From a checkpoint of a small transformer trained on Wikipedia.
Architecture: learned positions, biases, tied embeddings.
Training: a variant of SOAP for these matrices, 602M tokens.
Each number is 128 + 24 x the weight over its row's rms, rounded and kept within 0 to 255. Layers, rows and columns count from 0. Numbers have three digits each. The size before them is the row's rms in percent of the matrix's.

# layer 6 MLP down (transposed), 896x224, rms 0.0564, rows 4-125, columns 56-111
096:129093127125149137118168090126114101104138126123151130122120128149140171122177116115113127152133132126151105113113100087115161134101120103140113111111100117128094106138
108:157118110120120117137082120086130156106172124113127107146175124172173154120141178120117129135152167106133094170147157113123097109138144160137161119173113136070111136129
103:134145129119120160128169114139114138152111154129136130090130125148147110122128132144183155101134105109119123136157083130124095118123153153083149106169165137114132101131
110:135135117140086123090139147104138107114103138156144099148118159083078100146158112121137139092108185142132094105088149130133128102127101133122109154166123125138152133186
094:118142103150147159147115165116109084079150144111107105128138123155123112139147108124096120138128147164144133123169140123133137131126150159136141145122112152098129108139
104:122146118128159106128143119155135119163133129111081098140134086144124108145140126175124058095190124150096123148126132106066109086144126164096133100115134145139070152121
091:106121153122160142113108083127121067133141140155128109120091135160100105120115121121110130155078142140132117166058111144125152094144149156121140143094155145089173139095
107:096123134089156117133139100125106187154144142129139124155150141173154119102124136088139165150138093098114136109151150115113083146161100153156130082142126135139138141149
073:108124123127147127155138156184120156092154133138134162096118120129153125105146066102172171130151126160113152144099130156101169162117152123153103109122125120119117141095
101:121119155129134102146143121080128156144140119147132081146160150116151132174131184120120160101144129109145111137133125105100120131152145111169086109125111113140133114143
108:176113085100121138169153104079117114103122122137124177161128154145085150172113104095148131145088148102116134189163166117141155130160122131108152085119114150116138169121
101:123162105143159108115159117134134103061148081100127158128139106153139081122116102170149122144095151130124144162123137125102092138171162065137136139151121104105136151087
107:125133157144096127092111103139099142125140100133169135130117142141126169077115115129112160136165116093140108086100114111112170155151123151084133082176136081084124093148
104:144109111109136112133109158170112113107113099147099080152113145131121165138143091127117152152134191136100124095093136176179113115146094114125133141115170134128147163157
097:145123164060082130134101155136087121171098138152147132113092111105177149132120084166110117148139099147108164154109082112139130137159103161134126137089120090118139111157
104:119113123204136122107127156148157130115104104131152107138134098120130100134138098141110108181154114122135104146141154068152152134149139135097139138128118122127114132081
100:164093162121122103166174137159134080145156135115147110152111136109132134178114155113127112116148114161093119118106139087117134117130141150122173116084123114120101158107
099:121152141143139116095181146167124115144138146108106118164122101107148100141073124124131165136104134079112101137121155100129161104089102105117137108184114130168132134136
094:133134107123135149147139105082128115099119099110126154154101108124151127136155135121148125129104138123138120128110113148118138106153088100109122176152141126164151131107
100:149126108132110091081105099105136110137104114111132109100116101127115172122112112151139140129100104123081157219157103113167135153159096131138144147092102109120140101142
096:154121119109087111137162126103163115132141150117112113158140118092120111125118138148112100141106139157074135104119168151112086093150154113174153069169130160092090152126
094:128156111136117140135163115143148094083133126149106090107164112160104154122111110125127131160117129116139111139121113117129109141139085086112126130098135132158155141124
087:104107094169163134126066149139097150146145087140112150144133161137123166153115099120100136121164130099087144094113159129110176157157126102114162127099163141120096129131
102:122135159146140106122180112142106111153173118153125100086141089124138108125137156139158147160131141101099138110128126126104141128146132100116126105127083157122144146118
098:124123117148109124126128132145114124097098105139151120172149136101167126110087095128133141141164117165091149135120106089172118116165097107159122136142129104119133150134
106:139114182124135138096145079136149128105159134138105134126137157150112115148154133137132139086079133122104087106104146145138127135138100122128121189120095108148088113141
104:139108120141152120148134125155134155129087122154152108129138119103124138127127173134157100105137097084101107081117131094106147117090131121146102157152130127153108150163
104:159124121128116125133159130102131125127127115123088127145120127109159150154118161142103119135157109161090185163146139125130133174107152161147131120087186160132105180131
095:156111115153128103101133156148130074104112164110142144094136094117172113166116113153108117147127144129143143197091144127142126154152170104124158136124099167095112140068
106:170101132146161126155122118091121115100116131085123153126120129082149116144110163166109115129159111100153085122119190173130120109138133093095140151112132186124079169109
106:098152161150129090184163115159126155128144132178125118160141104105150148107117142141142146130139119163122139162144095127133135114126142129117139149168129100126122114164
107:128177114117093149182101118142101107130102141141153137165155145137109122120129133105161137115098165100086140132111097128077111125101127127143137157149165168134154130151
087:104158093099143087089093115117110135123128117159128161149100110142107158120138121152096116106123170094109082164120112111125161091129136143097128174146133123108126125150
087:106122155057159148116172098103146117117127149119101104137130130091152118123153149153109144115110092123166128122157157093146161109175109124121107140183106100104107100108
094:122144144123164115127128087145118088137171116151117128139097175107120154147149168138101133122096122139122125077134139098157191133149080117146135113133126175199155113162
113:140102141111068125161111160095122134166119109113158108160141143137121116160099154124138113151184132118115107154130106125091122108100132140102167116137096144143105162133
085:148124076138108137140151167151138145117124077128135110137144098126157174136131107100137115136115117108144098113104152118150144128109071145129145112101113121115123090137
091:149148097115159119088133131107100086081160138095109163128127102147134109141136134102137136175146103129154110139139146108142157105128127097097150106113156089148160181083
092:126120141141115128126134155165091114120103130163151111138096138088101144104115156118112167083094088101128140081167132097119145154060115117148115093106147135146104125149
108:146178107149096115127139168146123152082135096133167130118139086119096129132099104155110129109140086163089114101107118121139148105101105074122161119133105066081149135136
102:120119119151142145142103123096117144146128101141098111156169155101111089140151167146094128118105106119090142133133085156134114173135166141123138148161115144143065154175
099:145109091144109115190106137137132097155100180154135169135114120106126151140135133111116109130165099113104105152151116126156159085147174152121159149090112114107122137134
099:132148173145150158158107115108116095138135099080090135151119117136101110094146072120150127119136137101130206179152095117148125149141135111096103107134139128136134137111
110:116142121105102141109165178136117145160106153122070127133149120102158182117133091120115125176151134112135113151109131111104172123179123141115124143123125115091129135115
103:182088133103149112164102121118122098093140119127110124144160097117161103162154080094173124101146165124121102142126143122112110099100138146149141137128124077167109142109
104:092144129158141076150167136113148117141132112123124128150127133142147130140114154156132125112147167166119115106135123105129085104154105130133112141127116108119102101135
103:113154146124157107099124101177156142158127121161113140118144116130149147115117117175094116117077137157141151135128158117129131133124166126116097175100127153111110123094
102:132127121193153145141136111109146125153154161143140121149139121112118166123163130142142120103156129132132106139121115107115102075109189147120128124156119127140170105110
107:102168137177127154141143123140133164128118083120142103143106114125085092124138139137104132112127129165112113127143110100108126141099159145149104118105162094128182105141
105:147126108168082136137119135116130112151109122122152099128156105128110151116180120142092064173117133109103134162126128121171133177163138174147163097085153132141111136132
082:169133095161119165097136125109101134133122143101108096144107154164090122104137102128167144108103108157153127143157147114176136141151157109116125134138154111117134083144
102:078103102132159112133127127140136104129112128137133106113144109189145104132117117179161145143118102086099151127105155110100131131133127081126125141093088078164111125183
102:142106108115125143101099134128120152103127140118145115178155120130131117106129118144118086111135104111155123111163133148106120148160162123143142092059069138146118132127
098:061130141105128136122158115117164085131132130147147100102166130104162155084132107180150123118120141165145103129107134137119109122139136127139164116176109112118120155153
096:173076120104138125118153158129124086142102144161159096114104160096182127121092131126089121126111098157142119079091168153126118165166072167126142140103157113097120101156
095:123126118142123144123075144108079157140066141142099112151119140139147144121119093117129151094081121131156127110119103146101107146125112172121201102117202123137127143135
098:108124156152166126154121122143103163134146155178114152127127135162103169159126099131135154105105126120099108124129148144125128110124154115094142162144103117132147162090
100:147086096105132104099148157122093123121196138117139162149146159105093117111113113158137148105144136134123146089145146131121145121143143122079127098116121110150085147159
096:092148127158118146152127121123100137156103125114146090117142147124157154153091082169132103113140130189093160134153113126145153166128153129166146135140088131175134150111
098:124100171113135117137106120120062158133158151125173115107116111070160192128175113113142113142152122121167100123135084118154114091116108115098067156113111140184070133110
097:119143123096125126138125135101137140183109157087179165122141139130126102108085146132064114105134133142160094124115096154153127123093101150142101152156142120081111148145
094:113172107123122132151129152191128114135140143122143110128146124145064134118180144081119110142114129131103109137121130171137100150122187116162142138152139144109155108131
096:132162078132128109143149139158106152119118082152119126117148129082149081133117108118146101119129117117122121151111149165151153164152144114137105103103100114108116179118
096:136078124115135089134132100088180164118178098101106123126143177099100074159127126124113127115131122136103165151124150103159117082119146091101136141156174098158105136126
106:135153116061167096145098162123124161155141090120122130110129140063121126115123146107158091145147136168126123146092142132167165133077127139128092078118140113084137206088
092:115124082148121114107109166133084137115115120143131121132147133128149182132122115153133141128122150151126127084094161116146127151151186127173123134081132159138130127167
087:133077147133118109130096105124136140155146128153143137153144158122117133167127141165170163113134121136125143140158119155137142125143128154111167106140158129164104118167
097:131132160130132126123146123119096095119152066120115119110100145124145084132106094092143117120129162148151077150147121126145138094100117127086122160160141088111128172160
093:108124101128044141121154171164131138150141097147165110143138148111097130072112103126103134174126119136158145100094158150134133141120146109168134146150134128136106110134
091:140088132142135172119147103123127152111157137136117183132083120127134117088082125132163161152097085122163134139131116124127145148114118111165146124120134110126123131096
102:130105131109120091142135154120120134135103136117095143103161162149161132133124133114124097099113101099136086123157137133167159125128140144090139102134164121107146151109
096:156105148099148085108125116075137115118136141134132138123123168063084110173156173121096098097089132124122148105126124149135116136119048117159120124143118091146113128088
100:110166132133107105136100137159174165105122115187143111130106131102150091153164160116144088118104134128130078120159143097132119141150163130156129127119119131140134090176
105:120142127127160130131144097081139115110118099132159120136147145155122055124123171129159134078158130161154157092189129136153154131095159127126138143113154090147127134141
110:144110121097126148134087140098141111126104131142098153160115102138120125130138120112144109090088141135120135114116120129117148115084125113061116120152176129150094141135
106:104154104118145090138139125155129118162114123117109112123148122086104126111116127136131141095129169082148100106170124107117165163182133128134134108121134092109086142088
065:144137118136126154097164131117148159090159108121115134148170112121161102102133102145144155161147158094128145115149158096088137142161150110128073113146134118133173134123
105:138085121136154066137109106130165129183155110124131126150156160158110087134096134089126093132139105096115123120150134122137140129107107148079103098145120122129133105117
109:108100131120143116107142103159128143117134127142109154108136111160138109149155091124135134090129127139196118193139110102154127157095095093154139142103135116158155130111
094:113150101148122157130203160167126157102126111137109127149160078096125121124107105143148099153139103116109116111154089131121142101162145124097120124109075123117177126070
105:081146141150150104114127141113143111156128116109102158181118155122144164131127093163100165138146141095141134109082109133126103167200088153130152085084142117146149121146
103:127108120144135152139097099149101134100124112136089118093146121134100145145094166132101133115163144173117132132111110112123122149153156103139142133080119126131194090165
107:168150131134104104108147144155129107133117093130112131103129142107129094151108165145156160095103144111129147156089107098146115128108115127154138144096109136160102129135
089:118116151110122132127113142150156146150101146133210108123121112161130069110125158097151097107116126116091149127123104166127074118088125146163103132112128105162158140099
103:135131137146137127103112129130176111153140175115160161150123166129082137155118132156135115130140128131165150129113136149149114155084127143090115161098123097150151133103
097:125156179113104136136094152109115111119125155124125110097128112148142134128119129174142130086130154156153127123141120134105153131135128186162136115102126164145106137144
098:085165120153112122108163125144151098146115130145131142160130100110190135118110107126108157105130104069107097146145103147158145150098113138134089118145090101092114119110
102:099144144152194084131150084137107133142157099136124130142099128096147152125116125125133122129149150135100100096127171151083110160126138144151177114111139134101122154151
105:107168120162104150126068124113126122141120110127164105060080152116119155118094166128168127108113149119111115089116102155095095118135156093142157131130110154129132097135
091:143153201113136112185103137121102159134105134158089124109147152121134128126160132122076123146106108118122156097106079098141110141131148144091144123120142154138114134140
098:090133115143133111162095154122074145093137090123145114131142131109150136149157125113136138123134127119139081098141123073159092144116130113106135141114162116149095130099
099:151158128186136123123168100147103117144162142130113163099095123161094131104143139168154142168084129100139141116126144128105124123090085116119148124134143150142154132106
113:116105105165140148126141076161100151146162137135126137097122134105181149110106142118127189129109123135080146124156106115153150141160184086163151154133118145138104107146
103:140135064144134110105111151090148119148129076166129141151102139110103090102158127180191114128131120129139119104108114183137110148117127144083112177131135102131124128144
094:110171182158105068082143143094082098135174091123125160132134138116118151128150108117141115087162109115142125137120100140102161127106148145106122093093161124105117135123
102:178112127170134101080156129114184147131148128134136163150142179120111093135097094138121114109127114127138106106121140147103131137114136128156135113135110147116135101112
103:119120167112110140113128175129096106141095082130100128145092146115081108140074198120170159137142121109089138114160093153082161136128118155127104108091156121151107095142
111:177123165105084106085118146109123124120140110116140132149167110134101114126126141103121121158110120115164142134122128129125123106117166150068128160142115149136118073137
098:131131147152123141141129120128104124143181140127111127109126178183121105149140105133109121111052141116130129097082129136137108098115105149164124168128130155142125126144
097:165145144134098122151105084122106123121142126120140142164097115143125134202146111126116177127112194137130136115140159127146146145136149116120150102126149103171132135113
101:117148085076127139115065126153135080102135148169140148104137102139103131147111117119157121122123150114147095085135122188152130136202137094115128100147153159076134161135
098:108168132143112185115151143142145114102111103156131174163132139081143145168137121137138126127134114142138146113104132099139118118173134096148127094127121154142117113129
106:119109101133089151142117135113185176134123121142091085147135123178127196092149157141090125158135099120099121137161131100139148105134115109167138100107131121118105131169
096:148123122085085119098166124146146168150152110146108128109137124144105148140134131115114112103123160148170119124110094099130110105104151115114127145114170123109119106127
103:096139143113158119133113137137091161103130141138210138128151150099111127154118161130125134107125153147158092150135106131075127085091104128134124093155160141145156112125
108:113129112121105143106145140105146133150091137116156153132108177118093135142145127094112122104155165087156115141148146147113094109085121124154149137134127125103165091150
108:141113126104107154141096127110148094123120135129135127172153137091173084157141148099142112129098133092107137147082156138165123151131136181110141108124167110176122122139
104:145134126131103126120148143142110089134151109118125186120125133164071104123080120138106140111127159113140115139154155119150162135147106120088187128107119074085169124136
108:147150106155168125098143174129136096103132092142127170134083128104101150130121078136175098085125122142113131131128161157125097134130171136117126149141115168177104115096
107:114151103090138130082129145124101156156162132143130136149110112152104104145108118124134082147126140116119144149065149100166125133139141142144097111130132117152145126109
104:105122150115142162112116148103116093138160150107111182116179113125141186139105129090095113144114154084090083118124088123157129133118136106113136158123135153112123141110
108:120107118129147164135086135151109136155087126137141096138141135107192185098126076166120139163110133117124121157088130195146104153138113127106099139121073107126170104151
098:121100136174137144115183118168162113160094113166108105097159114150148116124166135187128164097104122106151107116078114121101133150158124084109156119096150145092079134128
108:119126083170160121137152155122153151166144120108120147135201107088155133111098100127116116143123129125095127104134149170120108110131153142151153127142167120131167124116
102:115123126165179102166103138087122156113122111126139137133155122158125173138123142160095115141118127128106152098133105146146120134135158144120126116105131140142110144103
096:137094156126151156097131215128128134131143169151121151188067144128134136144126083115099170163146070106101129128125162129146169152146117150131112126152117097122124154140
099:112157107146132133143105144124114133082071135151204117144140110127146118087174048145153168130098118116143126139124162120107137155142117106136145089152090150105132151101
103:137132092093129148145138129137147144095130130126093135114151124136126114173146140139158130148106108137107140128106139137142136129114109122123117144162145169108109112206
095:098125158140118140107152147113101106113161091144156169132131094123088084125111128125090111136152165121102125197109118130140133126109082083132095130136115089106139139132
098:142119112154128154090134113158095126115107170145146102128122121125108096111097128125156143117146121158065108108101119114144132109102139107088106118149094132108107095120
098:105091145124117115126116128111113172081121113108092087132137156113126123113113123120128165101147174139157138136145122172113139113130129124127150120125131133126137119093
103:157101193087126152146105111141082131175109105157133090139136080138147107142121104186082116088081116162136100122152179115149137113131136129121132106105122143140155128116
# layer 6 MLP up, 896x224, rms 0.0641, rows 5-126, columns 56-111
108:175130133066127104138114086140139151117122160105126112127106131115167149118102144132123128134129155104136103119141155106092122089170123154140121150138161136102113054128
108:120110136094128143116155143132158171100123111095113131173102144085066074121107116186088122134130126083129106148113126122119143145140122121193154157116090124076152098117
106:095091158114122137138148095083103134118104098101120130135110139125158124150189129118160116112104137143193174150129165188135147130147121138118128146138147092136094170097
093:144143121151106097160135140081157121117155157117169089130135140057166117120084099127130075159116148145159105112114115126143085169108140178132127159145113162167115102145
103:124103107122133122140103130160098136130120158125129117127097115130164116117170124138098133166111129168105067137121158083093142130068170162137136139146128154135118083129
099:165090134121150074147162177105149128141115179138109173098083122120071153093101131136074152138136086096147109113149116136145115141138105157089140120158105129129109108136
107:146124100127133121115156148126137133168128145115133093137078150102125101156120134128152138139167123124168130171106149139123147067176160119121125100121100105121165126117
072:160146119153134176101125130128087153072127134118123126134167127072160107097101136141160091152155135129108140129120155133129173092114148159113115132139138135113117137125
102:105137090178120135101139163153116122098107141117126161170089112111124156154160118152124133142191136173087143145149104164166147121108125122152124149115130136132154164137
100:104158130133102106129121159107093119120124134127164140132140141139114100114090161127137120121120125113116133158163119132097107095128132120119165129122138122119184080130
096:129115114139106144140178063111162164145138131092130099116120148100163155144145080146108131141102158123131130157079083140144081129100154128163130113133123110167146159170
114:087080124175136107124130132149114147124064183130148131154122122127147099122127151140111151112070096152170148144153129142100079172122142111144097127117130123122116088116
104:097155099152122106123144101110152113141145132094142158137115111085139101096119142190134123150114110131121114110129128112117111125158119153111149164103164117109088109122
098:172109151160140087126156148112133119164101100132115105119102075160113191087125120150105119127148140129120079145113123132143091155138100123149107157153129125141132099119
097:091139144158152114134149178091142138121087135121138155111124105091137137111135186130148083112155137160159096105128131136090128137128139170140112128150086103136114072152
096:108090130154142108133125169099148116110137146095117133143139170143110167168133166098127154123114118193128115132160121140120163128137140093104128125131118131143098071152
096:168139102173158127135127140100143103083150161126071108127108135144132121147102139118180116094124105136118159105119124105165114097127103112127136163124070152152134151165
095:153136134116103116083171118096148145125124145086136112116136159122146130119137089171131122131148138143140117121132090151092111120105153163145125137141135102123131100135
103:078123118135113103114109136119117151116119112161160113131166131122127143129126116104135124134115097108112130096120167130113119164091118153110135106095071081151125143128
100:146152156127143105123147173138161129159151153129117093104137156137125150150142153191138110137135108142140130145080144114178136132107157158097130074118117148135142134114
093:139158110152139090170130134155090105138094125150164116097127146139165122109133092152083119120132124124132126092132122131101104112150146116131131135113147105123158107114
086:106125137145131128119098120127127158130102096096105125100157086133145112142126121095118143147112144133066145155144137131173099085093161151145143040111147127113119124064
094:158118134139142107116102142149106148144130134136137128136187116162082111115156158124125114122165203097122121167103173124151094122081161135137124169153108124137131080140
103:091128098142196149123155087104158112110134161141154132084108148121139136153125086094134124132111119087111133118117116136117144105119121147085130106153131120149092144118
109:076152125115117086115127145092156122118139170121121141115098188126141132109124119106118110139122159152160117136112133170120129107114172093137163157103137104101167109144
095:123152173122132116123081164120128114126137148118115125086115098141161107140124151107125176168119102156103156110140152104091123113118132154142162133119113134113086091144
105:153146136090147105110117121097163124167112122101146138128115107120138141123137139087123139125171128139148142110122069093145142136116098159130121112101107158155109095119
099:094155146135138094154126133150082171150117132087110136138112135113111105108121139161129140090139104110098134130123157106133160083126079136175099083148145150176182090108
099:125154147147136124129144130095094137146139175104103147163124135089147147140131137112062149099095102089159132108082188102121130137105126117141084157110141115107142083101
108:151124112141101075148085186136150140132116132130104135167141115113183096111097104155098146113159147163104131115161127138082155141155128126111094139124156166116104119118
110:160104135130099181151113146109134091070138177171099130162148130174103142132129117111128116145120119128110110092107120165133109101129117144113150169080165131125158110122
092:164113114140152103136080126132130112182129140145094121120061098162096144138148098086123134194119142141140095123141102138175111116085160165109095133132132132118131112132
087:140106124123084118104090126119147120130138145142123176077120155162159158111138130107119184126148122099123174150134113129155143145118125178110173140150107107147111109140
091:119100147117138141130107135127147149110188136103117086160107168119099171134168129169079119141089172117111162124098101143101124108154089157127136144133119176160136146128
109:132179145114132128096137153117115166138129118153099140212106148147155128102146149144130153127092115087081147152169128119135158137128147155153148124123090132130105159112
085:109157142123137084117123120123129133127120141147099145140108128160131127106123095158114120094135121135117130185094113117196138149138155125132118131114147127149128101119
091:112124148168108182102171117141136113123152139080130068159081147153162136115140091170133137133134106135122111190132133104127101188154144162137133136126150059118128078172
089:151122189124126106104126137119138154141144159129143154122088113138112131143123144129165111119131115083125151126114139147185123136152170155141099152067126111146136155162
099:119107167069140128140121168155092122127111100125124093144079117136108125117123152136171118116095110172121086100132138130062172133135151148134098121133159073130163128098
098:096133150099135140098136121053100099106113156089145155170124130160105171128161154103092155089127114107124133150102138181115105099169150133103128109122109159118122085153
103:139113122131129109118139094156130114057160210114118111113130137105154118100095141157136154104085143126103113164144163131160113111126122135102142119162134115135126105157
094:131159135140113180175141121128143193132129168127154137115142121119158166126122094174140099135108143070146112138125121133140123163103103131144160148143100151078148135112
108:092145102142133146113141159140121122128100090143110127128090147160104116118132127155123158139118160142103119138137147107134155161093138138108117159085104107127149133142
102:171169112123160101104113142137169155132135136113094162164160098115107138148133136149078151153145147085133091115103091142158137151112134158141101156125128138099174129086
097:163144107138120113144104069117126136124125154099122139106189150188130084102170113119124161120130108133155108122116131123124060172133122137110112149145185063144116088141
107:138114141140098125136138118120154150131126117131134110147174120117122143165111159094129141140116176130075144114138145141146115138145132095146126154148129112119125117155
106:129159115180177105142127135132075133122119103135172166149169138161078116155149197130100122126137109128135114147100100137145180110145110096145143116128132114118162124149
104:160114140125132142109109109125168134113172138120094142139102150112129114141139136138115108116124089105147126136158127151121109126162153139109141156123075113112078129100
102:132126110159132150137123104137142150067138116114102113097136146139134106136169164159124103129114150106185124179098137137133124118076117139132130163111103143114140144149
086:099104106125123104111136119110135147140144091145083120161152111125135111116148138073125092130142110135107126162148141148088156125138142094154149150150123110104127160122
096:137114097139093120163141142157107089141131128091167132162117154116130122168140155139145173090136146127138130132113179114080079087095126156112155136130126146114108124110
107:100120149116145131142142137182138115133106089171141121105148143105138130141097103152097147079155092153146117090154163079133130152087119119167109153124127113134135144115
092:164150137113160114117096136148166108171101130118127113094117112098158133122173109098119105112103165135128098139124080169120115116117138128155151131116116142110138123133
092:108105154131166147144086140126113073170112152113128123139172170121163084107125099146135113117156127105123094160105161127157132127134153119098092121116155111162124113141
096:142108101135138070100095111145145119130119132118149127100147116135115123116144140124149150123160105183119137093141115112073096128119116131125100074145109120168169147147
101:132162076117123123145131128152087167112099108128087163111108111124125127140127137098152092133118155120137137120129120104084117167194113151162114133156103139176105121148
097:152168118121125166132140163115121105101112079141111164116147134063116138167123130122157141090121151069100130122061126125130131151098138116123088184130156137097139147131
092:156105144147101134072131157162124130140117159135146129101135132133106139115138131113098125155139107133109104135120089163134156135097107135094088081080124120110109125150
103:071131126118145156136147094149144145146134114112120144147126142099127122098156151075103125107156145134128140167188129152069117076113079164171158083130146155160117163128
096:140140106132084079106075128141114117086120143132158126098168091149150164121111146124135102112127123124094123149101125133155073124122129135137115155115142124136118132102
093:117105137121108130139108127185112114146163145096138125115133179117092151147124149098108118122152118137093107156121175132123149144122112105141108115104159164149141115164
097:145161128132147077117097132091147110144089148184186171121125150141139133137122164155134074115171133142082141089116125122132081120123100085076137138107157164147128136124
091:093128140078116124099110117167145119110142160088153118183109136111103117103146085138135179152090142148102156159151131144120135104145091110155146084129151158125160152115
106:146108099168084154149168090119121125092099193152120153131135154155086153117146138063137176143137136132154101118085153097079148113154122119142137131100156118110086076143
095:106153140150114114097139110114100165122134120110132130128128131123123153168087141178141093120121151113132170133153176134119138101091164126143118100155109124099166157186
084:134137095112142140136141101126138135110118146107147103123138087155152150120140076113124086116151091139135154168133113150092148153136044136126122154129131168114090135068
089:140117108102130087140115082143167139150068136121116132120125123139151102089082072157093094147132134148150127133160099180144137106137165150121094093103157142103140121179
100:142147135084101124149125151105117117164113120187140139112123169108182138103089126127136141111125167080195118164155144143131118118147156170114182131176098126149149138097
089:132106124144125095114151139073148134172151129108159141112122129142131103124139149093100113111065138111132139151182117115116112154138119096148117117124084138107141162137
102:156111103077114139144112129087134146148136164071125146098140149094104133128156174113154108162103080190151090132081134160143124135085141100130162133124172112121124139115
091:113119156144145130134145140147121106178156117155161112160185157145133132124097186068120095139113128124119127091109115094081149102128169169098154145116139134143101114176
105:179163105148151074154145127103161103135145151080121151145114094117129119138142090109147119121173161169107092172104134144080102116147151108123126150129204153135116169135
115:116172094108144116147159139148108124150096113131145153160080095165101090133089160160127095121096160095129084124143140087147130146111169143114144109139142131096109104131
109:060133153145130174094125120136123117114096141113124130113145143124150085127110143103098166146166130097171148126145139159125125111156147090111093100107114148135112115157
111:120150119106130146122112099147127132127109145146134126120128126135142147091110146141109108165148109139107101117141106194112135093126136150172139134135121162096162128113
059:122119119128142097119112125122100140147053151167123148132134116112111147114119169156111090078104118131093108126077097132129136116097085150113146103113124081119088081128
102:116110106131129178119141068121131117130131123121154118162117081093127125155139090098129124150127138084138135120168118145134122117115119125128110136104100140188151136130
106:133139135120155158108079162141115111181086125087122101143102147146108156141131132151141133157165117093122146194166157157123115142147112150128135072116098149142100152138
094:130143110124104089139096161132121130131113152141107138129132131168133114137134134192075155121149125115144133121168145137119125162173106153146121105082195096114118102119
105:105120117116132133110105127117123118076097104133114137105140147117118131148132137163116129098130183109142134157111133143144152093111140103143163129123092108123134143162
113:131144127123120170071145118147141139149129137158116119141172136130131143113145122138081126144113121131135137111123121111108212134138134144163117113097075136139082139114
105:130085155126139103149130120137113118134142138160108130158137148133133132156161135096147129148123177168121114105118094126148159124094158167122140075140123144101106146138
101:147119090146135088109136127122122087133135054121087127101150110118127143162163125135106102151167071154128109128119097145097125083192160091134125121129150174112139138099
106:136147123139162128107106138118156116127107165106110138135088129101146143173167124090184165080134160168135093089083113134088141108112141121116141092132184128125118144137
096:136150113132113130101093148076145141129104162140133113155160149159144114126117115139116131078150143108133078084120120128126119142178135109154164125104143125109107146152
106:111119100130113127136121129171085144106156141105143171118084143131137100131184167129139109128119121117111180125116160135094122125109133161116148142092102077140131070183
106:106131126147158130128123140107138090081137067122119122118123121125145152080119106165131147103081102125142176137124152177087132124144133150161141157113177101162167139126
105:134121113140129149133133102127165106128118135096117119120148099138120091113136142118106143142119130177145099117105131090121150106135140151096143129113129143136116118118
093:127063141152112113162164135153098109136161112144149145114103119126126128118158122120114136123115140089102120126102080110133062159128136133148086141145148151115140100140
102:110132147125152116150175134141133119129102166099159182111105153108136100081099128136166151107076175106123082136121132161107081164157112110171142152110161150091101136104
099:115108185121119106099144132120102121124148129133121099108157128119148125129158046125158133154093149142138164126094115109083144142114129134114113126130109139124130095117
098:158117141107166134149089117144109141171113115125092128102089080088135158162113164144123179114118110112161146115106090179145209149144148136094158104148119099093128096135
103:142151135145113157115108102141133141155117140148112100114123142091114147095073132152147140143142130154114096110144112141131129138124151106168112170137097137097108133111
100:192158123068139113156131142088098133144147125137117133102095090144146153133145127163142140085150153120140098113127122134199119107083145189150156125139119143139123179116
102:147143115143128098153154124146142129126099125153124120130145167151101118182131104099117154117145142135181110124111144121126135148132130126122099153160172120126124093126
106:127122124159125083134104119170130093135200102149118154131113112151142131128116121155108126152101083155176131128145124120099134114147152166125139147108137116115166162101
110:106137119159154116129154124143167137104155139094154153095152170109123107154119157126121120151105105125135106113076105130078160098112101138120156152157160175094102114115
104:130107149130100154132109149150120166111119142149090140132140130123110114068170089132148105082125132113128145113093138123139092089115110159162122147099121141129124158112
101:134145081130114142158122132166097143076111100185088131114120122107136146084131127179120144109099122094133142146088143146149094098138146115110162099118104087142127110099
101:133143143185127138158125141147145102130123127166077125113129124115112132130161158145093155134113081134144107153136137139101126156155138150109162167138111088122101153099
098:148158076134099092096119127145120141164136097142138122143103137130114147090141112135152140143101168124096100148122146105151160154111127169180112132103152154100138148166
109:130120140170140110131135120093097145108117155140101130092155119120100176098106128162097140116129146122121172113127125135136136136121119124116159115134132129182110163114
102:133090141160098145150126118137122125120136121137166152131144108182131099143076132149136129102146100157065143122140135114128165091152118128130126125114181136110117111156
106:100164142143141112079166141134163114158127110130136129161122094095095126141136180192110143120126144150128127120122103087167107157126160131104137085136108120121130123139
100:054167135149152106142112118143102145121119130124131123146138161162109130146155155158125166144106140148141105156105137144128110112148128103120162100149140136097110167141
102:150102080168129112162113118156133112140098124162086096102112138177134172136121144078092113089125095127119136085136132099097085110137111180128146154146111121143104105175
104:122127109113154116138193109116155140140100128119152102154116128093107165142141121096134102121171093136164113114134121125098123126102141129146070100130177195146105114106
107:111139129126100143146129116126085128099112164151106114166167179133103119126100072134174112099133101118153163143109129150132132108130132121117177135096084141144152131134
099:155108150156097118133113175114130119097101093113134123117123129131081150101181139129137130091136084107101162149135096114112162142087116151157150169132066116144140120105
100:110142127125104117154135109129098132116119128159108185127106122129117096172133121147136164139079137157131130114119100143106147100164144116163126070123113135161145128119
112:202140143086124134174114138118147147129127120066097145114120130111138069129116128116111122105102148123133112115113181094099112100103164168138115145108146145136140123153
105:162124120112105144157139140154107079128099144167149125097121110124136168143108149128139183152111084096144149148080129119145154102131131091132154109120115123151142175120
110:085129132160173115111120121126125094164168125162135142123146113149126139153133087136148145158153102137128145144133142169099154113101130167069110095162102134167140182131
102:128133117112110121129145176136102136108087131174107125143141096136139125141137095134102130088130125106146105119125095153098132126130107120101161152147114150122117132115
096:114161109119107138156146139108091145138125144101117122149105144122175138128148111123127113137133128126099135145088089131137127139162133126139162057123106076106153127157
099:107137116103105177125106156133115109164134094119143097148119093112128119110089132082107126158154137175106120105144119169160139118104121141107119084124139161150104113134
100:161197122097119112132187154094122155125117131104137107139155092105086125110079133156137104140136175111127128061126123108125114114120121122127104154138137095125109132151
093:177135134168080106113124134129124104085158132171103143116145138154099109137168141103111166121098126120142147150107096088114109096151136141148133097147150148196071110124
096:111099082097137140121149118103124131105152123081122130146134167147128115133144133114158136157095166122081156100106129116110142132130137067128125113144194150191153137147
092:128145142156147157118113154093146118106134140101086128161168144162164134082134132147112096115123130135132133109135117082133161118159142133152126147126101124120154173102
103:098141123102096113111149124100134140133146111103133182153099142110114103126068103127138120137152112123103112144110099126104112090144140126090115136102159140064090115126
098:178130119133128132146125145154100088140121112151105094115134092085157131121101173159148102148119115108116173145123134135153149119131139156134125114120079174131121131154